config = dict(
    positions='rope',
    learning_rate=0.00194,
    doc_mask=True,
    max_steps=10039,
)
Each number is 50 + 12 x the weight over its row's rms, rounded and kept within 0 to 99. Layers, rows and columns count from 0. The size before them is the row's rms in percent of the matrix's.

# layer 7 attention key, 192x192, rms 0.157, rows 164-172, columns 0-191
113:57 36 37 32 52 60 28 47 68 51 57 61 51 48 47 62 67 33 63 29 42 64 43 49 40 58 49 52 63 49 55 52 42 47 72 45 74 36 45 59 46 65 49 58 75 53 55 46 64 57 51 46 50 35 36 50 77 45 44 39 70 50 56 25 49 54 41 71 71 59 52 66 42 63 62 68 44 35 50 58 52 59 56 57 35 38 40 44 39 67 51 61 42 46 32 63 63 53 44 59 29 55 51 46 48 62 51 28 64 64 57 53 37 62 59 45 49 36 64 54 46 49 30 59 37 79 40 66 60 45 41 53 28 40 37 47 59 55 59 61 56 32 31 70 57 50 49 42 70 59 61 26 58 46 24 38 39 70 56 59 54 43 51 31 71 40 58 49 38 49 59 43 42 28 30 56 36 40 42 43 45 46 28 34 51 56 61 55 50 71 25 49
113:50 29 56 47 48 64 60 58 32 56 41 62 57 34 23 25 53 50 67 54 40 50 35 63 46 39 17 46 48 69 27 67 54 58 51 64 58 47 60 55 56 57 71 63 63 30 36 46 61 51 44 65 49 42 60 53 73 68 93 48 55 53 20 41 49 46 58 43 35 64 51 34 52 43 54 54 40 29 44 51 30 47 55 47 52 72 54 38 56 43 51 58 61 61 62 36 28 32 51 57 43 47 41 53 40 51 48 66 62 61 51 60 68 50 75 28 41 49 77 45 49 48 66 68 47 60 49 53 57 45 48 50 46 44 41 53 45 44 59 32 48 64 59 49 72 60 38 39 39 57 58 50 47 53 53 63 59 41 28 44 53 64 54 51 73 52 52 43 24 58 54 59 50 42 45 37 45 52 30 69 46 68 56 50 47 58 61 54 24 51 63 41
097:50 55 44 46 38 56 41 40 51 49 30 77 53 74 52 48 39 36 43 30 61 36 56 36 56 40 43 39 50 53 40 53 52 37 61 21 77 48 38 44 32 57 71 40 58 38 60 50 42 59 18 45 27 51 45 55 51 41 50 54 61 50 59 38 50 65 59 56 38 57 48 60 65 53 36 75 61 22 63 45 63 72 49 47 42 58 45 49 51 75 26 40 56 55 59 55 73 54 51 51 31 55 36 36 39 62 66 60 44 50 54 46 35 64 44 46 63 50 66 65 43 41 43 54 60 61 61 77 43 52 53 51 51 21 49 43 53 57 55 74 47 27 35 63 44 59 51 51 48 60 46 53 56 50 62 48 54 73 52 65 53 40 52 54 57 47 61 10 54 58 60 57 39 45 51 50 36 23 46 42 48 39 28 50 68 50 45 26 51 58 64 61
114:46 44 42 69 53 60 67 47 48 58 55 29 62 31 58 55 20 59 63 27 56 48 47 41 57 54 57 45 45 50 54 93 65 33 34 36 49 61 51 46 63 48 24 42 36 34 44 52 53 40 46 65 39 58 51 57 54 45 51 46 51 34 48 44 56 47 66 35 62 26 56 31 50 47 49 51 42 36 62 45 46 48 45 36 34 35 59 63 67 65 43 48 62 76 49 56 55 12 64 37 55 55 37 33 43 58 66 49 47 61 58 69 86 50 40 47 46 59 44 37 58 62 57 42 68 48 56 38 50 66 67 39 54 56 47 22 53 55 50 69 45 40 73 54 46 74 46 40 32 49 28 68 42 55 56 62 50 62 60 48 41 48 51 69 47 41 56 47 60 56 53 71 39 64 52 45 43 60 38 51 56 46 53 69 69 43 57 44 58 51 62 37
118:61 33 47 50 37 61 51 53 29 37 57 58 34 51 57 41 52 57 60 52 49 58 57 51 57 45 32 41 72 60 71 44 31 48 67 63 53 33 40 52 38 60 72 50 41 65 44 41 40 70 41 32 53 58 52 64 60 50 53 53 47 33 60 49 48 48 48 45 41 40 47 51 49 34 60 76 54 39 45 45 67 64 79 41 53 61 77 51 42 63 35 40 60 54 48 25 39 52 44 56 48 65 62 32 55 80 60 68 50 59 42 37 38 52 63 61 68 25 34 65 56 50 39 50 53 57 49 49 32 43 40 61 42 46 66 44 66 55 23 34 54 25 37 39 38 43 43 59 63 74 40 48 43 53 47 46 49 48 46 61 52 44 34 58 41 72 32 19 62 56 74 71 49 36 58 33 48 40 42 57 69 55 58 56 56 46 51 44 34 66 43 71
113:51 45 71 45 74 49 61 32 48 58 47 65 80 32 21 39 58 54 48 57 51 35 48 46 54 31 54 64 48 50 53 28 45 62 33 54 52 51 58 33 38 61 63 72 70 41 41 51 71 44 68 36 38 41 59 32 40 26 59 55 48 58 45 52 44 52 66 56 44 40 45 39 46 54 40 70 88 46 28 48 43 51 30 48 43 41 58 43 40 40 39 36 61 35 62 68 68 56 50 54 65 58 55 60 39 63 48 26 61 38 57 66 58 55 58 64 50 61 49 40 30 53 62 55 41 53 58 61 17 48 46 57 50 50 48 57 52 57 53 55 40 64 38 64 51 55 55 29 49 54 42 37 40 45 35 51 45 77 55 38 59 30 53 63 57 39 69 39 50 56 49 57 55 47 54 84 52 36 51 46 40 64 41 33 45 33 36 49 60 56 35 34
111:59 52 21 29 62 51 48 43 68 41 32 51 26 39 56 41 46 40 56 46 40 36 51 60 51 54 54 53 64 36 58 44 53 50 60 57 42 46 55 51 49 68 71 53 62 36 52 60 74 53 44 45 40 59 33 57 28 55 64 47 51 47 61 54 54 71 46 50 55 60 39 44 59 64 32 41 42 68 48 58 61 77 46 63 51 69 55 50 37 47 40 57 41 52 56 34 62 63 56 46 36 42 61 40 67 42 35 48 65 37 55 48 52 41 25 67 18 43 48 42 72 35 44 49 60 35 53 57 53 46 43 60 55 26 53 58 43 52 44 69 40 52 56 31 59 53 31 47 47 37 64 47 55 44 59 61 60 50 34 51 34 43 71 42 55 53 35 54 36 40 28 44 46 67 48 33 47 60 48 47 17 64 26 51 76 61 60 28 54 57 77 76
108:50 43 34 54 32 41 61 32 62 55 35 53 57 29 52 50 38 67 64 58 53 71 57 43 41 39 57 36 56 64 41 64 54 56 36 80 47 32 44 54 46 39 45 53 51 59 67 62 47 43 39 43 30 41 35 47 56 48 43 62 62 62 58 47 51 53 46 55 61 45 16 47 67 33 54 56 47 34 52 47 43 50 72 67 31 45 34 68 45 48 43 36 52 41 55 54 61 38 62 53 38 39 34 54 43 39 54 59 56 46 45 60 37 47 68 33 42 54 59 59 31 42 71 55 23 57 33 62 64 49 26 43 48 71 58 66 44 52 46 39 52 43 76 47 44 52 68 52 73 55 30 51 62 59 48 60 55 70 42 36 61 46 44 40 74 71 46 53 66 60 52 68 17 42 60 57 52 23 44 47 45 63 37 46 53 55 62 45 32 64 67 29
112:32 50 70 53 40 62 40 46 29 66 69 57 72 50 76 59 50 50 39 52 35 28 56 48 46 47 58 67 45 63 68 61 50 62 46 45 58 29 68 61 60 54 60 40 67 41 68 47 41 28 43 47 27 54 59 59 59 57 54 63 50 41 45 67 49 54 57 16 35 47 51 46 56 65 46 33 34 69 51 51 39 77 28 56 45 53 57 58 44 50 54 42 34 34 14 38 48 45 72 37 61 58 56 40 62 54 44 36 68 47 52 42 50 57 42 54 43 60 57 43 55 58 44 51 82 40 60 49 42 58 48 29 37 59 57 77 47 46 50 56 57 62 51 35 52 45 60 43 59 51 54 49 32 34 57 51 45 78 47 62 41 32 39 51 50 33 45 47 46 48 38 55 32 51 27 69 50 62 47 54 55 51 55 63 62 58 34 15 38 52 54 50
# layer 7 attention query, 192x192, rms 0.154, rows 165-172, columns 0-191
112:43 48 52 55 37 62 41 63 39 53 49 71 58 47 22 32 71 39 61 52 39 37 38 60 48 42 34 48 38 69 31 50 48 40 47 74 69 40 58 40 75 45 54 55 46 42 55 39 57 51 44 56 64 37 54 54 67 51 76 54 61 72 34 46 54 63 49 42 55 58 46 33 44 38 62 58 37 53 54 66 45 54 37 59 54 67 57 50 43 38 56 73 57 59 60 40 48 34 56 50 40 57 58 57 33 73 27 61 72 71 52 44 63 63 65 44 37 53 65 46 47 50 51 63 49 72 57 51 57 60 38 39 58 32 41 61 49 37 61 51 47 60 65 50 71 39 33 34 37 48 48 57 52 59 56 68 56 36 34 46 42 59 52 57 56 41 27 36 22 60 60 49 57 59 61 57 46 50 35 49 31 72 59 45 21 63 62 50 15 50 66 37
109:53 76 54 40 49 61 60 38 60 54 41 80 51 63 46 33 55 38 47 43 50 50 55 24 60 59 40 48 67 67 33 62 55 30 61 29 69 41 37 53 31 68 77 31 64 48 54 41 46 46 21 48 38 53 38 52 54 56 44 50 54 55 34 48 51 36 59 55 34 51 42 54 66 61 72 68 52 30 49 33 59 64 57 46 43 60 50 47 55 66 32 36 74 58 50 50 55 45 52 57 52 46 41 38 57 38 74 42 34 30 49 37 54 75 53 42 42 47 66 59 42 35 53 49 69 45 60 83 49 52 57 49 37 32 54 32 54 42 51 64 56 23 51 76 45 55 48 43 38 63 48 53 46 29 54 52 49 63 49 50 44 33 54 46 58 49 74 32 58 51 61 77 46 40 52 48 54 33 53 42 54 43 42 38 73 51 27 51 46 52 39 61
105:54 41 38 56 53 65 30 43 60 27 48 27 59 34 61 62 24 57 48 35 59 53 46 42 56 52 61 35 50 49 49 75 75 27 49 51 55 58 61 33 55 52 43 36 40 51 46 53 56 46 49 59 55 53 55 53 66 51 65 61 59 59 45 50 60 41 78 27 51 27 63 28 57 50 46 55 52 48 74 60 66 60 42 43 40 59 58 59 57 60 48 56 54 67 39 42 65 23 46 54 48 45 35 21 43 51 54 61 44 79 43 59 72 51 40 60 38 52 43 45 53 62 34 33 36 48 47 30 56 67 75 47 64 34 29 30 49 54 56 67 51 28 65 47 55 60 51 38 26 39 31 51 43 58 55 48 52 63 59 53 34 46 57 73 61 35 61 43 78 59 48 55 41 39 65 37 35 61 52 29 50 37 42 58 62 40 54 48 51 55 58 42
106:56 44 45 50 52 66 52 55 41 49 58 69 43 50 54 48 66 58 51 51 56 56 58 44 44 31 37 42 66 43 53 43 46 54 74 51 50 27 42 52 38 54 54 46 37 58 40 38 30 61 36 37 34 65 52 68 55 49 55 46 42 43 60 49 43 42 48 42 29 50 50 55 61 51 51 76 42 59 43 37 51 67 71 41 56 73 76 52 48 66 33 37 50 45 49 20 37 55 38 58 54 49 52 42 36 69 43 73 57 66 36 31 34 53 49 61 67 23 46 59 73 54 44 36 64 60 42 67 42 46 50 53 55 48 73 47 69 48 48 29 53 31 39 37 34 29 43 40 59 73 46 63 38 33 63 54 39 60 47 66 35 39 35 62 50 78 44 23 51 50 73 64 46 45 40 48 43 44 54 53 69 56 56 39 52 38 40 44 51 59 71 79
108:50 49 51 55 78 53 64 25 73 43 54 59 61 28 47 48 67 45 48 61 54 45 55 56 64 31 44 49 42 39 35 35 52 56 34 45 60 61 63 37 45 59 68 84 70 63 36 44 58 46 51 36 58 40 60 33 39 27 74 40 47 58 52 47 34 51 65 60 50 42 54 27 46 51 39 68 80 45 34 48 42 49 62 46 32 41 53 52 55 42 53 54 62 46 65 72 50 45 59 58 57 51 46 66 46 56 41 23 55 40 68 52 63 56 62 57 53 66 57 31 40 60 54 66 34 62 45 63 39 64 56 61 66 47 47 44 54 55 54 52 42 59 50 67 41 63 48 41 54 57 48 54 48 34 36 49 55 78 61 35 32 44 56 44 47 44 67 51 43 62 64 58 63 52 60 85 45 20 45 47 30 53 36 42 48 29 45 52 44 58 38 23
104:48 51 30 38 53 48 37 34 77 36 20 46 41 29 44 43 49 40 59 68 52 34 52 58 54 28 39 63 57 51 50 58 71 47 39 54 39 55 59 39 51 55 51 58 54 47 49 58 69 49 44 59 59 61 35 55 45 64 74 61 50 57 58 67 45 64 59 44 54 53 50 43 62 46 29 53 44 62 59 59 69 55 61 56 47 77 54 57 47 53 46 55 46 55 58 31 62 51 60 49 41 46 65 52 45 52 37 43 62 30 48 37 75 36 15 66 28 40 52 31 63 43 65 42 58 47 48 54 46 46 43 60 55 41 51 47 32 57 58 66 43 37 61 29 54 47 31 51 49 38 65 55 56 43 63 68 75 41 36 36 36 44 59 33 54 53 52 45 52 32 43 47 48 61 23 35 47 63 43 38 17 61 20 52 49 55 66 24 50 35 71 62
103:53 35 39 46 30 37 45 40 59 51 40 50 55 38 50 62 22 58 57 46 61 69 51 52 43 37 56 37 75 60 37 73 49 61 44 66 50 35 44 46 63 42 50 42 47 66 64 48 61 22 53 54 40 38 39 44 56 41 38 52 61 57 55 38 58 69 53 58 60 45 26 37 68 42 47 53 45 54 59 53 37 46 64 72 29 46 40 59 35 45 47 36 47 46 50 52 56 48 69 55 35 38 23 71 57 40 64 51 64 56 48 64 33 54 64 32 33 56 57 55 49 45 77 46 49 55 32 52 65 35 45 38 66 48 60 66 29 47 47 44 51 55 92 58 38 50 58 34 59 49 41 37 51 55 60 65 53 77 40 46 74 60 39 59 68 64 46 53 51 47 46 66 19 44 54 62 40 28 48 51 44 48 33 39 56 45 59 53 46 58 63 28
113:38 74 53 51 47 57 56 52 27 67 68 47 64 61 74 71 49 30 39 59 39 32 68 36 50 62 59 79 49 63 60 64 42 57 61 30 65 35 56 60 52 59 68 52 68 18 55 47 41 37 32 43 26 56 59 49 44 42 52 50 54 39 57 52 42 49 61 30 28 52 39 43 55 57 41 39 35 52 43 53 54 78 32 59 31 46 43 64 58 55 67 35 36 47 26 29 44 43 68 53 63 61 47 55 55 56 39 40 55 28 50 41 56 48 42 58 34 60 44 41 51 61 52 42 64 40 69 60 57 53 49 36 43 48 49 73 51 54 56 54 44 56 53 41 42 51 42 39 56 46 54 42 34 34 55 49 39 72 33 71 29 38 46 51 53 33 49 45 45 43 39 55 33 54 58 67 50 46 39 42 54 52 64 45 69 64 33 18 61 31 60 56